config.toml
n_layer = 14
n_head = 8
head_dim = 64
vocab_size = 8192
qk_norm = true
attn_scale = 0.171
tie_embeddings = false
init = "uniform"
init_std_down = 0.00244
init_out_by_depth = true
decay_fraction = 1.0
Each number is 200 + 40 x the weight over its row's rms, rounded and kept within 0 to 999. Layers, rows and columns count from 0. The size before them is the row's rms in percent of the matrix's.

# layer 8 MLP up, 1024x256, rms 0.221, rows 422-435, columns 0-255
100,204,213,205,208,195,128,164,201,199,220,285,256,136,156,143,226,241,168,191,252,170,228,130,197,157,222,218,216,161,230,222,211,199,235,174,205,238,280,274,163,187,207,114,190,162,198,185,161,186,215,168,170,193,131,214,147,238,114,122,207,131,247,151,237,212,254,192,190,211,192,240,152,220,217,243,196,193,275,165,156,204,127,191,204,223,162,190,187,194,138,212,236,221,156,261,198,213,221,273,194,269,232,159,220,245,165,202,189,189,210,256,188,218,213,233,224,228,187,199,212,179,224,214,174,262,222,218,191,251,237,252,162,257,127,151,144,184,197,308,175,167,141,180,221,154,186,286,193,223,175,178,250,164,192,168,134,201,240,145,194,230,247,167,264,142,275,236,231,264,208,239,142,222,213,223,236,228,197,218,104,230,243,176,207,238,132,133,252,182,227,161,194,222,189,218,203,212,230,249,261,159,176,176,175,227,330,209,213,180,269,169,186,167,192,130,257,144,186,212,193,167,256,249,267,208,190,239,282,133,168,156,186,184,205,200,151,189,211,205,269,195,205,194,308,208,190,189,254,226,199,264,155,190,200,170,183
098,118,142,248,215,134,178,213,240,233,189,184,191,252,234,290,197,205,147,194,164,200,187,238,191,273,223,202,310,228,199,199,189,212,191,148,204,297,299,118,208,215,139,163,227,176,142,173,234,227,104,198,170,271,281,165,134,229,188,229,207,218,246,159,156,181,154,201,161,223,174,241,206,203,231,126,168,165,196,172,235,214,221,223,228,198,203,179,147,165,202,144,220,179,147,236,214,257,154,219,266,131,188,143,242,143,247,224,187,176,229,195,166,227,221,187,244,220,223,210,234,186,139,220,169,247,256,224,236,168,228,217,241,135,123,198,163,237,183,178,241,157,264,204,155,201,227,177,215,270,215,172,163,220,211,192,239,226,237,232,225,231,213,241,183,193,119,189,176,203,128,210,220,193,185,190,202,204,109,210,180,156,219,152,272,224,172,97,139,208,207,211,238,314,149,208,166,194,197,184,254,154,199,233,180,208,189,215,243,235,190,170,141,206,238,251,180,249,203,277,163,202,195,215,170,212,222,214,172,206,179,274,292,270,258,166,182,260,162,138,217,183,227,149,270,222,189,240,230,250,169,199,256,189,168,195,167
110,150,183,148,164,231,207,180,120,203,164,234,160,196,216,214,237,188,176,179,261,138,290,198,246,268,214,237,237,241,229,278,181,135,229,152,223,271,200,197,194,217,189,204,233,233,160,269,219,199,269,191,157,218,207,223,186,182,174,243,241,117,226,114,224,185,238,146,158,156,269,273,168,233,135,197,203,130,163,136,213,214,216,128,247,164,180,208,244,232,184,236,144,203,217,184,244,217,227,145,163,189,240,225,189,245,227,162,154,139,211,233,238,185,131,205,148,206,227,230,160,230,199,142,158,175,224,177,209,276,205,196,205,195,224,204,230,216,228,187,183,201,133,184,219,183,211,205,170,220,234,238,185,254,228,164,156,243,166,100,184,168,201,251,212,204,193,232,213,229,174,163,161,195,192,217,218,248,232,160,224,205,235,164,223,263,166,171,218,303,188,263,236,219,149,128,217,183,238,179,184,148,175,136,177,100,189,197,216,172,134,198,139,248,145,153,205,221,225,293,256,188,182,223,248,172,203,109,192,259,197,228,206,197,229,289,173,157,128,199,141,271,92,222,233,149,171,181,262,231,238,221,177,241,224,245,225
100,150,301,212,221,192,258,195,238,189,236,169,140,261,242,197,232,173,257,165,166,258,240,91,189,187,210,206,126,266,167,222,210,239,260,140,198,249,191,219,186,219,165,252,186,210,241,227,192,186,255,173,159,270,248,148,242,213,173,246,199,243,259,279,138,216,179,210,185,281,209,154,156,147,223,185,180,231,205,133,208,138,234,214,234,253,130,216,196,204,252,257,281,195,232,192,178,179,174,135,210,211,218,140,151,193,213,179,249,214,144,175,238,203,172,245,184,248,162,177,236,259,245,211,180,214,253,163,244,194,147,181,215,223,245,191,214,187,163,140,191,195,175,168,105,253,240,181,169,260,212,176,206,213,200,302,221,218,245,186,190,232,135,210,152,228,171,144,207,139,236,178,162,176,275,239,248,170,178,243,217,172,170,185,240,162,154,168,231,142,186,206,252,202,206,216,178,193,224,231,244,151,176,259,188,202,107,247,132,227,211,199,166,186,246,171,167,163,292,273,229,161,233,246,244,130,198,183,229,200,130,269,182,217,225,171,259,182,222,267,226,242,251,238,257,224,199,209,183,206,165,215,186,201,225,209,104
100,223,117,183,197,228,205,187,258,236,175,234,163,150,148,220,201,173,220,107,127,226,199,125,316,179,164,188,178,276,148,203,203,197,226,199,237,274,229,230,279,203,181,113,274,221,168,248,224,167,244,173,265,127,194,214,191,215,143,170,189,254,149,234,220,193,273,156,227,169,207,173,196,240,205,262,229,131,146,196,236,248,206,208,207,232,165,162,217,220,206,164,165,204,232,171,212,170,191,221,222,174,268,227,172,185,165,156,219,239,198,196,258,205,160,253,121,232,152,170,260,144,176,237,260,197,218,230,248,142,197,158,262,209,212,220,216,229,269,235,223,189,204,163,225,184,187,216,211,231,195,216,244,202,208,160,250,195,152,168,184,248,188,216,204,250,159,229,111,111,201,196,161,146,192,204,208,275,174,294,210,243,226,218,244,176,208,184,199,165,294,248,238,103,221,237,195,134,246,194,278,196,238,225,181,219,223,180,140,265,175,266,193,206,220,156,219,211,285,226,228,174,180,181,226,191,236,198,187,169,235,171,231,155,174,187,181,234,229,286,231,248,209,250,204,171,209,208,150,227,181,154,244,317,165,232,243
093,186,234,83,253,133,199,243,230,186,230,152,194,181,228,164,242,168,187,162,189,99,260,153,178,185,250,139,179,118,228,262,180,175,187,168,182,239,148,265,204,185,295,235,202,180,181,223,222,248,197,172,246,246,186,162,277,227,247,163,233,190,224,182,156,310,211,190,94,288,234,266,232,192,182,192,192,221,215,182,216,200,153,188,241,249,181,133,166,176,139,238,189,147,165,137,216,209,214,156,232,189,254,286,173,176,181,215,158,160,129,213,178,236,150,164,215,124,205,212,177,206,238,235,174,241,224,170,238,231,203,245,206,223,192,221,244,174,238,149,286,251,209,158,123,242,246,137,210,182,243,206,212,205,209,176,217,189,233,194,262,204,198,188,215,286,182,168,207,229,231,259,145,249,279,158,235,151,267,208,141,161,225,201,160,215,171,143,209,190,184,229,169,210,267,185,184,213,128,275,149,228,239,262,117,141,213,186,154,162,213,163,196,167,206,166,209,250,158,178,204,221,170,192,248,164,188,217,201,175,222,207,219,207,204,156,196,225,239,128,177,229,131,252,211,226,233,177,203,199,230,291,195,253,210,202,210
096,174,223,181,156,108,272,191,218,157,206,194,305,224,196,233,240,259,116,200,206,95,152,211,144,181,185,250,229,175,203,210,186,256,205,114,278,133,189,197,175,167,197,195,209,194,181,158,237,182,178,191,161,219,204,135,195,194,126,214,136,205,163,201,220,259,177,131,205,167,225,219,171,285,217,163,228,182,283,192,216,164,169,242,194,303,174,208,195,121,213,194,177,190,265,134,214,206,219,244,214,230,159,163,211,157,124,223,304,172,216,230,115,218,229,176,247,223,221,225,172,216,149,237,140,172,201,208,236,212,147,263,193,169,180,202,192,268,200,147,160,168,269,210,285,217,183,135,259,243,255,162,194,154,112,137,189,267,193,223,204,208,151,245,157,242,193,179,234,144,240,205,137,236,167,214,234,171,179,201,174,205,168,230,230,203,191,169,232,158,220,211,227,222,190,210,224,175,200,216,200,202,147,157,234,215,267,228,165,203,200,186,164,234,160,166,199,195,222,214,191,191,217,168,179,192,209,245,85,214,233,176,136,244,175,216,208,303,210,166,163,219,176,167,209,248,191,216,77,141,131,234,171,195,194,188,174
100,185,227,210,189,129,206,262,281,238,146,205,218,235,208,239,236,262,191,160,221,245,204,295,238,148,188,154,231,241,189,236,212,193,217,166,253,240,177,254,216,213,216,199,171,223,196,209,179,104,202,178,170,247,226,207,255,206,143,209,292,166,123,134,191,199,175,141,240,100,193,307,205,215,210,207,157,224,174,228,201,173,217,193,167,167,219,172,143,199,298,190,202,170,156,200,230,286,132,215,118,137,236,177,252,205,232,184,179,189,213,178,212,233,101,227,112,140,163,163,183,248,232,231,224,280,223,188,194,229,240,221,146,102,171,196,188,179,184,198,225,178,194,168,135,226,175,279,188,259,218,144,226,169,232,132,207,245,209,204,191,215,178,195,248,147,182,227,210,164,248,180,229,165,192,178,207,164,140,174,172,160,285,249,138,163,180,257,196,187,199,182,199,226,203,97,133,186,191,172,275,183,249,209,251,257,197,164,239,236,235,208,197,274,152,193,235,150,242,196,147,196,252,186,179,222,171,208,191,155,216,232,210,184,161,266,187,184,233,241,199,178,175,132,212,151,220,207,242,206,225,210,266,111,160,216,204
089,225,216,197,194,231,174,228,183,241,200,227,209,244,244,221,212,241,228,179,180,134,195,223,191,148,187,191,288,99,226,303,148,199,188,190,211,136,166,192,214,188,211,219,124,204,159,208,305,229,255,176,234,224,236,271,188,259,244,182,260,214,222,181,173,224,190,177,171,278,203,230,207,168,255,155,243,174,180,181,160,199,275,151,157,198,219,289,235,250,275,230,101,172,169,227,258,118,264,226,188,221,192,160,198,189,202,134,222,176,265,245,201,248,204,237,189,261,204,227,117,236,216,173,155,194,230,197,223,166,217,232,254,132,218,205,151,189,143,279,221,169,203,257,208,199,226,224,212,305,251,250,196,220,181,168,188,177,281,220,205,163,210,173,163,210,164,233,196,259,174,198,226,220,190,185,197,159,169,141,131,231,131,230,129,241,182,237,175,182,158,243,189,77,225,201,212,198,230,188,177,207,196,150,227,240,199,225,258,244,191,183,165,177,223,206,172,197,99,166,235,281,175,111,199,191,134,161,201,245,193,215,220,256,217,184,155,210,133,252,218,252,260,227,164,225,169,257,208,236,191,165,206,178,236,224,180
092,216,204,207,150,205,276,138,147,186,295,206,251,281,188,172,135,150,183,201,178,259,258,151,167,174,232,154,221,134,195,193,134,156,247,234,236,224,223,264,130,139,190,242,185,177,180,183,199,190,314,162,159,161,161,122,204,254,219,122,154,192,221,171,228,154,140,146,217,157,208,210,139,221,192,175,164,207,239,176,202,226,224,266,211,252,165,210,152,228,187,141,192,211,163,170,241,107,268,144,199,186,202,199,158,193,197,162,230,218,228,155,171,204,232,167,182,225,270,279,190,175,221,155,259,252,258,246,214,196,218,222,186,165,228,246,153,229,202,175,231,194,186,192,199,138,230,212,135,228,203,185,213,317,188,165,156,146,160,274,174,237,228,220,206,210,80,184,190,241,222,202,125,200,169,238,190,161,231,213,194,155,152,192,227,244,169,177,206,193,153,237,224,196,206,195,161,157,236,147,223,197,216,199,147,318,191,245,211,209,181,214,143,194,213,191,243,207,212,195,210,135,241,149,251,281,180,178,268,204,198,172,274,165,187,189,200,215,139,165,245,177,212,218,163,190,228,217,229,214,213,169,198,177,322,149,181
088,223,221,177,168,143,250,221,232,203,222,194,147,235,162,156,188,205,238,193,160,200,226,200,221,210,284,165,216,199,232,252,196,180,234,240,208,227,316,264,199,232,205,177,224,207,191,198,211,122,146,136,161,296,89,207,234,211,246,217,215,245,157,166,185,213,206,189,241,187,204,163,211,117,216,237,148,193,132,322,182,192,202,267,261,199,241,214,202,260,170,201,191,176,211,125,296,191,238,213,196,181,175,152,211,190,186,203,195,250,182,162,203,272,174,171,167,219,173,187,229,238,222,173,178,191,180,168,187,300,214,169,195,219,190,145,148,187,234,253,181,244,196,202,152,128,152,244,253,230,222,204,157,179,186,217,151,160,209,236,159,272,163,246,226,276,233,160,237,237,171,231,246,266,206,225,166,198,213,123,145,179,266,202,229,185,141,178,180,158,172,246,202,181,165,219,199,167,166,281,174,231,147,223,218,218,255,272,209,167,289,206,208,160,256,275,223,266,163,153,160,187,177,176,211,145,179,139,172,205,183,319,187,127,207,224,152,180,219,196,195,222,220,131,138,131,146,210,252,154,165,197,175,191,220,202,189
101,137,269,176,244,267,198,226,215,171,203,223,210,224,262,249,274,183,273,213,185,183,232,230,201,132,178,158,207,298,208,177,196,220,205,276,192,304,241,187,232,168,144,210,219,184,258,204,215,195,201,154,105,239,193,209,216,177,263,236,233,186,273,190,275,213,200,181,246,203,202,117,238,236,301,320,239,190,168,130,246,195,193,135,198,198,211,195,174,207,219,253,261,169,230,238,225,188,275,196,184,237,209,142,157,107,214,240,165,158,190,228,152,278,189,197,255,189,176,150,201,225,243,197,164,249,153,216,238,199,199,201,215,170,233,201,195,255,215,205,202,199,219,164,185,205,230,298,179,195,204,192,180,210,201,120,182,219,215,171,255,228,286,255,202,185,247,244,124,199,226,171,230,171,174,276,177,255,240,219,189,263,154,194,206,261,217,235,173,137,141,178,162,185,213,198,203,274,234,275,205,250,212,195,239,176,166,143,154,192,129,234,151,225,179,156,274,239,180,181,267,217,204,224,208,151,220,226,242,187,213,217,207,193,202,195,269,278,194,182,173,182,247,177,192,203,248,274,209,203,274,147,202,211,256,182,155
108,97,245,208,168,228,183,161,199,196,276,156,192,260,213,156,156,186,197,191,245,179,141,274,172,184,215,193,232,196,207,158,129,211,240,151,218,152,190,172,307,229,192,285,209,201,171,188,187,256,143,163,119,269,211,209,236,220,202,193,179,231,161,256,148,244,197,209,218,174,159,253,126,182,210,214,146,155,280,173,236,160,244,244,163,228,204,124,204,256,222,228,219,250,224,164,239,213,212,165,162,134,231,130,155,212,252,190,184,148,123,206,195,128,241,230,227,155,226,246,265,161,241,217,240,231,210,193,175,259,155,160,173,209,241,192,174,248,193,175,214,185,130,217,163,154,183,248,199,198,156,206,192,146,242,214,249,216,193,195,215,262,272,234,130,118,149,169,155,190,213,184,184,156,302,188,193,233,161,213,206,239,242,220,145,285,136,203,188,211,163,210,157,203,191,251,206,227,173,192,248,122,197,185,117,235,205,215,152,233,168,221,225,202,228,195,238,151,211,201,168,194,236,180,260,166,122,191,196,128,190,205,158,180,206,267,167,176,128,213,226,202,296,224,265,187,210,180,200,159,218,253,123,232,256,217,163
111,219,204,151,258,234,226,189,163,149,226,217,216,208,193,255,147,260,242,240,98,196,255,208,170,159,235,191,285,226,115,242,185,257,174,190,212,234,222,208,174,291,172,175,146,213,187,250,188,195,203,204,134,209,237,195,184,256,210,269,184,170,147,171,164,215,191,168,132,158,245,260,226,211,230,204,222,153,216,177,182,183,217,203,200,144,205,166,231,181,197,237,211,142,179,179,243,172,241,177,237,208,204,239,190,114,196,230,192,192,197,168,221,195,182,197,211,213,155,203,202,257,154,200,187,195,189,156,177,189,214,307,178,277,208,180,178,198,210,177,205,130,113,233,236,144,148,285,196,263,211,196,191,219,215,139,247,249,177,226,186,183,190,196,163,152,122,235,198,154,135,168,218,181,229,218,170,164,240,110,273,188,205,154,168,171,104,166,213,235,242,188,181,164,173,166,167,154,242,268,137,203,193,207,141,148,215,244,232,198,253,182,185,143,242,132,264,258,191,199,171,48,211,134,232,189,179,128,253,266,168,170,273,196,148,226,274,201,216,186,169,170,235,245,184,246,235,135,245,209,207,201,167,254,255,183,212
# layer 8 MLP down (transposed), 1024x256, rms 0.234, rows 422-434, columns 0-255
094,253,328,161,82,201,208,192,264,207,163,215,176,171,188,219,229,227,187,160,170,200,141,237,143,183,136,191,194,197,243,243,181,173,177,236,194,218,157,170,180,227,148,266,211,207,284,154,228,194,255,198,171,246,193,241,237,243,186,265,187,181,175,208,206,179,247,159,154,180,185,226,196,244,187,127,217,198,257,234,291,157,171,211,223,226,215,213,159,270,198,209,217,241,165,168,154,266,229,221,194,247,235,181,214,230,189,156,213,238,253,184,232,170,267,177,195,183,175,212,288,142,197,183,210,132,225,240,214,208,216,192,208,172,113,199,192,189,248,158,209,227,140,206,162,243,178,218,232,197,187,199,207,214,159,183,209,177,176,270,253,196,231,136,125,204,247,204,169,181,287,196,207,157,215,195,220,218,178,148,121,243,175,173,231,113,261,201,255,225,199,160,284,202,247,169,178,316,303,179,158,242,167,205,245,233,195,215,192,215,224,168,244,153,194,221,207,228,212,233,161,277,128,187,192,310,174,197,204,151,185,212,257,228,134,191,182,233,141,150,213,274,207,204,202,264,226,233,114,185,210,229,219,197,195,123,274
102,242,166,169,198,215,216,238,206,194,197,187,170,191,150,207,173,217,177,160,211,259,223,238,242,192,239,155,161,169,130,198,150,165,211,198,148,217,203,228,143,237,214,229,79,234,149,203,205,151,250,307,227,157,166,157,191,256,172,153,203,195,165,249,136,177,181,168,193,185,227,239,252,181,230,154,186,205,169,132,132,201,148,162,187,221,148,185,171,220,169,228,259,101,205,224,218,240,142,237,224,260,228,199,197,201,188,207,257,229,163,213,238,170,118,184,208,182,283,237,310,256,183,114,252,215,194,233,181,160,202,138,182,183,217,236,166,138,245,221,244,213,203,246,190,195,171,189,188,217,178,258,134,144,268,134,194,200,290,174,229,185,220,122,177,204,210,171,186,216,183,157,287,215,213,155,246,178,207,183,128,197,219,259,188,203,184,223,180,194,129,213,164,184,81,244,200,215,123,191,213,214,209,166,153,225,193,244,234,197,211,227,219,200,196,177,187,165,186,136,239,207,253,254,214,280,53,262,166,235,159,210,206,230,171,180,130,206,170,240,218,210,222,158,182,268,185,270,249,163,167,161,196,186,162,206,200
107,168,283,236,193,201,183,202,250,261,124,140,189,157,267,168,247,177,243,177,234,195,245,245,154,258,147,222,177,215,110,191,222,227,226,165,99,173,203,159,245,178,151,195,239,209,237,209,201,118,213,193,171,185,189,188,103,221,200,215,167,203,209,153,159,234,209,186,116,198,239,216,218,240,179,218,204,268,196,243,234,122,249,123,218,216,197,151,227,166,186,208,159,191,236,202,163,244,221,246,146,177,241,258,112,210,243,220,228,198,263,200,270,123,204,187,178,220,194,219,176,161,280,170,180,196,231,226,213,178,275,190,225,130,126,195,206,177,314,152,166,177,242,123,199,155,216,187,179,208,263,202,224,221,174,244,178,239,134,173,180,217,236,173,227,112,286,202,237,171,247,179,219,111,95,222,242,224,194,237,215,209,151,199,235,149,207,164,187,255,156,190,219,208,179,198,220,191,190,201,196,137,180,191,234,229,225,186,225,242,208,196,178,170,187,137,164,251,212,254,235,183,209,303,163,204,295,211,192,159,174,210,207,116,187,189,119,142,134,191,178,178,182,213,143,200,157,182,193,144,205,183,219,205,201,251,163
092,182,197,141,243,256,203,168,155,246,168,184,192,184,163,138,260,98,215,236,230,227,200,176,313,109,108,166,200,209,217,83,193,217,257,195,261,224,178,176,172,177,205,193,140,195,233,259,171,221,217,195,228,254,233,214,203,220,207,230,173,152,198,175,193,216,203,181,208,256,200,228,255,172,199,152,219,214,164,203,212,193,228,203,174,235,183,115,284,130,182,245,155,240,202,215,139,251,170,227,174,155,187,96,79,183,179,190,268,237,160,163,256,197,261,127,228,123,149,232,140,136,183,222,148,192,211,150,204,187,136,197,191,222,229,202,165,172,201,203,294,224,258,183,201,117,222,220,278,219,254,230,180,181,144,155,183,170,160,213,252,180,189,168,219,224,187,181,199,182,144,179,244,143,207,208,163,152,191,194,151,224,141,216,189,277,162,227,217,202,205,189,190,193,233,222,298,210,155,188,193,115,188,118,209,234,152,198,169,277,194,194,239,228,206,208,203,174,225,215,151,192,209,228,126,228,203,194,179,216,149,231,143,217,182,187,212,141,160,144,191,171,235,258,221,189,166,148,225,215,237,212,189,281,180,225,157
105,243,205,138,161,188,173,182,211,217,215,187,251,228,246,194,221,173,170,195,201,238,192,285,199,248,178,208,145,230,197,192,191,188,242,176,127,145,174,260,188,298,198,212,168,259,160,221,207,152,164,198,185,230,225,230,188,146,127,180,242,214,286,241,174,128,228,229,278,176,188,265,177,188,246,181,212,219,150,180,150,176,211,236,266,170,159,156,209,208,184,255,191,277,175,183,218,244,223,133,194,272,234,244,264,180,262,249,180,206,222,192,197,171,187,196,179,131,259,173,283,242,162,93,236,159,231,223,231,121,218,164,178,224,166,175,257,244,190,202,165,154,131,144,151,136,206,215,205,224,171,229,183,231,240,157,86,261,150,219,263,190,222,175,189,207,243,192,139,185,245,266,294,173,231,183,198,209,283,218,134,212,276,164,216,230,162,271,187,228,251,211,234,221,194,217,129,218,199,197,226,240,215,194,155,234,187,245,185,178,265,216,179,180,141,267,289,208,224,233,170,184,219,176,192,205,207,189,162,247,243,216,263,187,242,198,181,125,149,211,226,214,158,127,230,122,194,214,228,231,229,202,160,183,241,164,148
098,218,182,190,73,182,131,209,202,207,161,234,190,147,194,214,179,231,211,232,237,236,253,176,200,247,172,173,127,192,200,209,227,190,205,223,255,140,147,211,125,215,167,266,149,203,134,103,114,131,200,210,178,190,260,151,234,217,242,170,245,237,130,217,165,192,210,307,202,245,179,229,214,184,216,217,232,194,282,193,142,228,241,197,172,209,207,234,180,239,231,184,211,177,150,213,204,199,157,204,308,252,153,149,207,168,194,178,168,241,258,244,206,219,172,234,186,201,180,192,170,225,217,193,226,148,244,280,192,164,247,149,165,215,270,154,238,129,112,204,237,164,197,154,222,270,188,254,225,112,229,255,234,223,203,163,150,186,232,183,182,259,154,196,174,188,266,180,224,200,227,113,275,176,155,272,189,141,198,208,161,258,193,204,175,215,227,194,247,136,159,238,219,214,243,189,195,251,228,189,188,253,140,228,210,169,186,266,212,244,261,211,212,152,138,196,162,205,197,208,245,207,240,118,121,173,181,177,215,183,235,169,209,198,201,193,219,160,119,131,170,238,171,206,206,160,223,176,223,201,214,109,141,237,131,210,223
104,137,211,144,198,188,229,195,203,226,201,240,184,219,228,203,122,245,226,241,195,185,127,129,216,202,155,259,245,228,194,234,215,219,170,211,272,226,114,217,220,279,193,133,159,134,204,191,238,247,178,275,190,183,239,155,235,206,171,265,263,146,200,214,210,262,200,202,153,175,243,179,228,222,212,232,200,246,265,253,186,247,224,209,194,169,201,275,190,191,220,168,169,301,135,220,181,163,184,152,262,135,118,223,233,242,160,203,224,184,233,265,203,160,150,234,193,176,187,242,155,242,211,233,208,195,265,175,179,230,253,141,141,124,251,184,155,190,160,152,213,199,145,180,245,176,196,170,251,202,236,154,232,192,189,170,121,190,201,243,227,277,199,156,253,241,181,216,233,182,261,161,233,194,159,214,241,134,221,175,249,189,132,231,146,239,232,137,139,165,198,225,167,143,140,265,182,218,231,187,249,233,235,234,208,185,214,244,199,120,256,185,187,236,230,214,188,193,271,196,182,201,82,198,215,296,204,197,206,188,264,232,119,185,185,259,189,178,248,166,160,217,181,187,216,196,188,172,227,157,259,312,214,224,229,231,197
097,187,265,178,213,188,215,145,186,260,287,155,219,182,209,233,178,168,184,170,184,212,222,152,218,210,161,267,186,200,208,233,108,218,242,205,219,161,259,203,71,195,183,234,129,135,162,206,192,264,122,224,200,197,215,192,160,196,256,240,210,200,124,186,238,207,234,227,238,214,131,207,171,218,179,203,204,189,250,222,229,236,156,211,193,111,191,162,131,222,162,197,235,279,207,198,186,198,178,175,148,177,284,248,154,224,259,68,193,200,221,179,208,199,233,196,203,189,137,185,242,147,237,238,168,174,250,245,172,228,180,259,193,122,187,157,153,211,237,248,133,271,146,208,183,132,196,182,234,176,182,255,153,256,244,163,219,178,184,159,258,160,209,154,161,208,179,177,235,186,168,250,211,261,193,246,293,176,183,234,215,165,178,176,158,184,239,240,202,262,207,148,176,224,169,217,163,170,219,171,190,145,199,188,237,256,178,186,240,230,185,181,142,284,182,221,173,221,222,174,158,263,192,219,184,176,232,210,266,204,277,151,201,183,273,191,286,157,227,166,265,172,248,202,107,226,204,125,207,211,168,250,216,264,225,144,243
097,176,225,109,254,180,315,156,164,235,188,195,221,188,193,185,193,190,208,221,246,315,176,231,233,185,206,202,215,259,233,213,224,208,115,161,225,241,216,201,253,213,215,206,234,251,176,191,260,210,216,216,97,178,212,134,221,163,175,202,150,221,250,200,224,217,157,305,205,160,234,170,261,271,168,289,156,212,161,251,204,196,214,221,192,171,243,181,191,150,155,231,233,215,173,201,192,239,224,161,246,141,247,241,184,264,181,189,203,213,187,184,193,207,174,167,204,152,205,178,247,192,290,266,156,245,192,203,147,260,236,136,165,234,220,181,256,246,281,177,234,148,222,148,183,140,181,166,246,196,215,232,145,182,156,236,244,263,191,200,148,207,206,201,197,207,159,182,211,237,219,236,190,273,152,234,173,228,183,213,246,239,245,218,286,155,126,184,241,165,207,179,170,235,178,218,187,119,157,215,182,160,218,241,140,220,126,221,193,166,205,151,195,204,252,270,188,186,259,140,258,121,210,216,169,206,253,196,121,201,155,178,163,186,165,266,291,202,216,172,230,191,251,178,257,266,216,148,245,142,173,227,211,183,203,147,130
094,185,296,200,171,158,143,239,223,206,205,192,247,160,210,233,271,199,133,197,266,183,239,307,300,153,252,158,219,227,166,141,255,261,209,221,183,160,123,191,243,251,228,212,161,194,188,232,120,250,192,237,140,158,223,113,226,198,237,209,251,195,173,154,157,271,206,234,196,161,238,200,158,117,210,254,209,184,197,173,261,136,289,168,229,225,173,234,250,225,182,225,202,194,189,231,192,220,202,241,122,240,202,90,236,219,191,210,188,194,270,229,245,190,174,199,221,211,235,203,180,183,207,236,110,161,192,171,246,227,164,190,214,255,203,174,244,213,249,236,216,205,234,200,219,190,139,247,255,197,228,203,200,214,207,149,212,184,196,169,219,136,206,196,157,135,204,265,203,153,175,229,249,232,219,168,212,212,219,223,203,211,181,185,113,168,265,126,125,204,218,194,182,177,237,184,228,206,160,220,228,111,150,168,197,148,156,155,157,198,189,87,200,234,309,145,156,205,216,187,210,227,177,193,194,157,178,140,194,252,235,166,122,177,251,277,214,207,222,169,165,184,236,176,152,206,197,200,229,225,213,258,192,215,174,295,213
097,274,285,225,185,191,170,180,209,231,164,228,111,195,161,233,218,201,169,255,148,189,137,208,158,250,190,184,146,201,218,176,133,194,225,183,162,202,291,258,132,192,215,176,223,225,244,278,172,129,267,132,259,219,143,200,175,219,166,247,204,212,195,187,262,216,252,220,258,90,292,180,246,203,190,232,154,141,234,257,126,228,257,210,159,248,124,229,173,230,162,244,163,187,255,168,171,168,218,201,234,181,182,220,213,183,259,150,185,174,187,201,222,226,201,222,245,137,182,224,192,212,194,189,186,162,232,180,171,200,165,207,152,162,84,157,191,207,256,254,225,177,288,196,153,229,205,195,237,258,180,237,193,151,218,231,194,135,272,275,223,231,185,187,259,290,234,199,191,217,166,232,159,207,202,222,143,214,213,201,199,231,190,207,170,164,180,201,197,197,217,175,219,286,223,199,182,215,143,241,95,212,191,213,184,141,156,229,263,172,177,209,131,175,174,235,174,125,206,206,170,261,247,190,209,188,175,176,133,130,197,229,190,281,158,173,204,227,213,270,174,225,182,162,226,248,143,202,169,156,182,214,205,120,165,270,215
097,163,269,195,234,153,147,246,129,59,224,175,215,234,113,218,208,226,215,198,233,237,258,232,190,271,255,186,249,209,245,150,244,253,208,174,258,183,220,130,209,214,214,172,170,204,241,158,160,215,157,174,173,252,246,204,130,168,193,194,199,136,286,183,261,158,226,147,251,139,247,171,168,160,137,269,158,216,201,218,127,261,235,247,236,80,167,268,187,224,264,256,199,169,182,170,165,225,218,149,183,223,213,200,183,196,214,203,278,199,84,171,188,139,199,204,179,210,221,186,178,192,165,246,244,254,135,201,238,133,196,205,178,196,254,188,198,196,231,207,182,254,186,193,224,183,92,171,185,176,229,105,209,206,185,173,168,231,158,181,166,162,214,210,233,207,220,177,232,165,262,153,211,174,222,192,174,183,260,175,253,218,178,183,238,182,129,170,253,216,168,195,228,216,157,189,277,185,191,204,281,199,219,222,193,231,161,219,218,154,221,143,205,225,159,187,208,186,177,197,190,271,216,174,120,133,162,158,286,167,199,176,214,231,253,158,198,161,201,222,204,181,198,162,252,173,226,238,111,178,220,166,151,206,222,260,197
101,173,215,188,231,110,239,209,229,156,215,275,136,136,181,211,173,179,173,238,164,165,241,204,260,226,201,228,183,158,185,222,174,184,178,221,181,208,156,245,265,147,196,192,208,217,260,231,194,246,139,161,201,269,249,301,184,260,202,203,138,227,136,191,205,252,238,207,237,153,192,220,156,264,174,203,163,276,205,324,229,211,148,228,125,255,197,185,216,293,198,201,243,159,185,222,192,236,94,104,204,258,206,208,188,224,142,169,170,144,134,180,204,258,258,225,165,158,223,253,239,211,172,141,202,154,186,228,124,199,158,284,219,183,179,213,195,219,184,224,195,216,230,266,152,246,238,237,249,254,227,193,176,202,265,202,235,183,191,248,255,191,225,208,216,233,212,192,149,184,204,131,228,127,186,275,251,189,164,234,191,151,181,238,207,199,253,177,295,197,135,226,185,71,220,205,194,145,200,170,173,213,217,202,152,225,177,196,165,224,163,198,199,141,197,191,236,153,170,176,152,211,188,217,234,192,197,317,242,207,171,170,168,177,186,179,204,210,262,181,196,203,210,136,230,131,194,183,131,199,199,213,234,178,261,241,198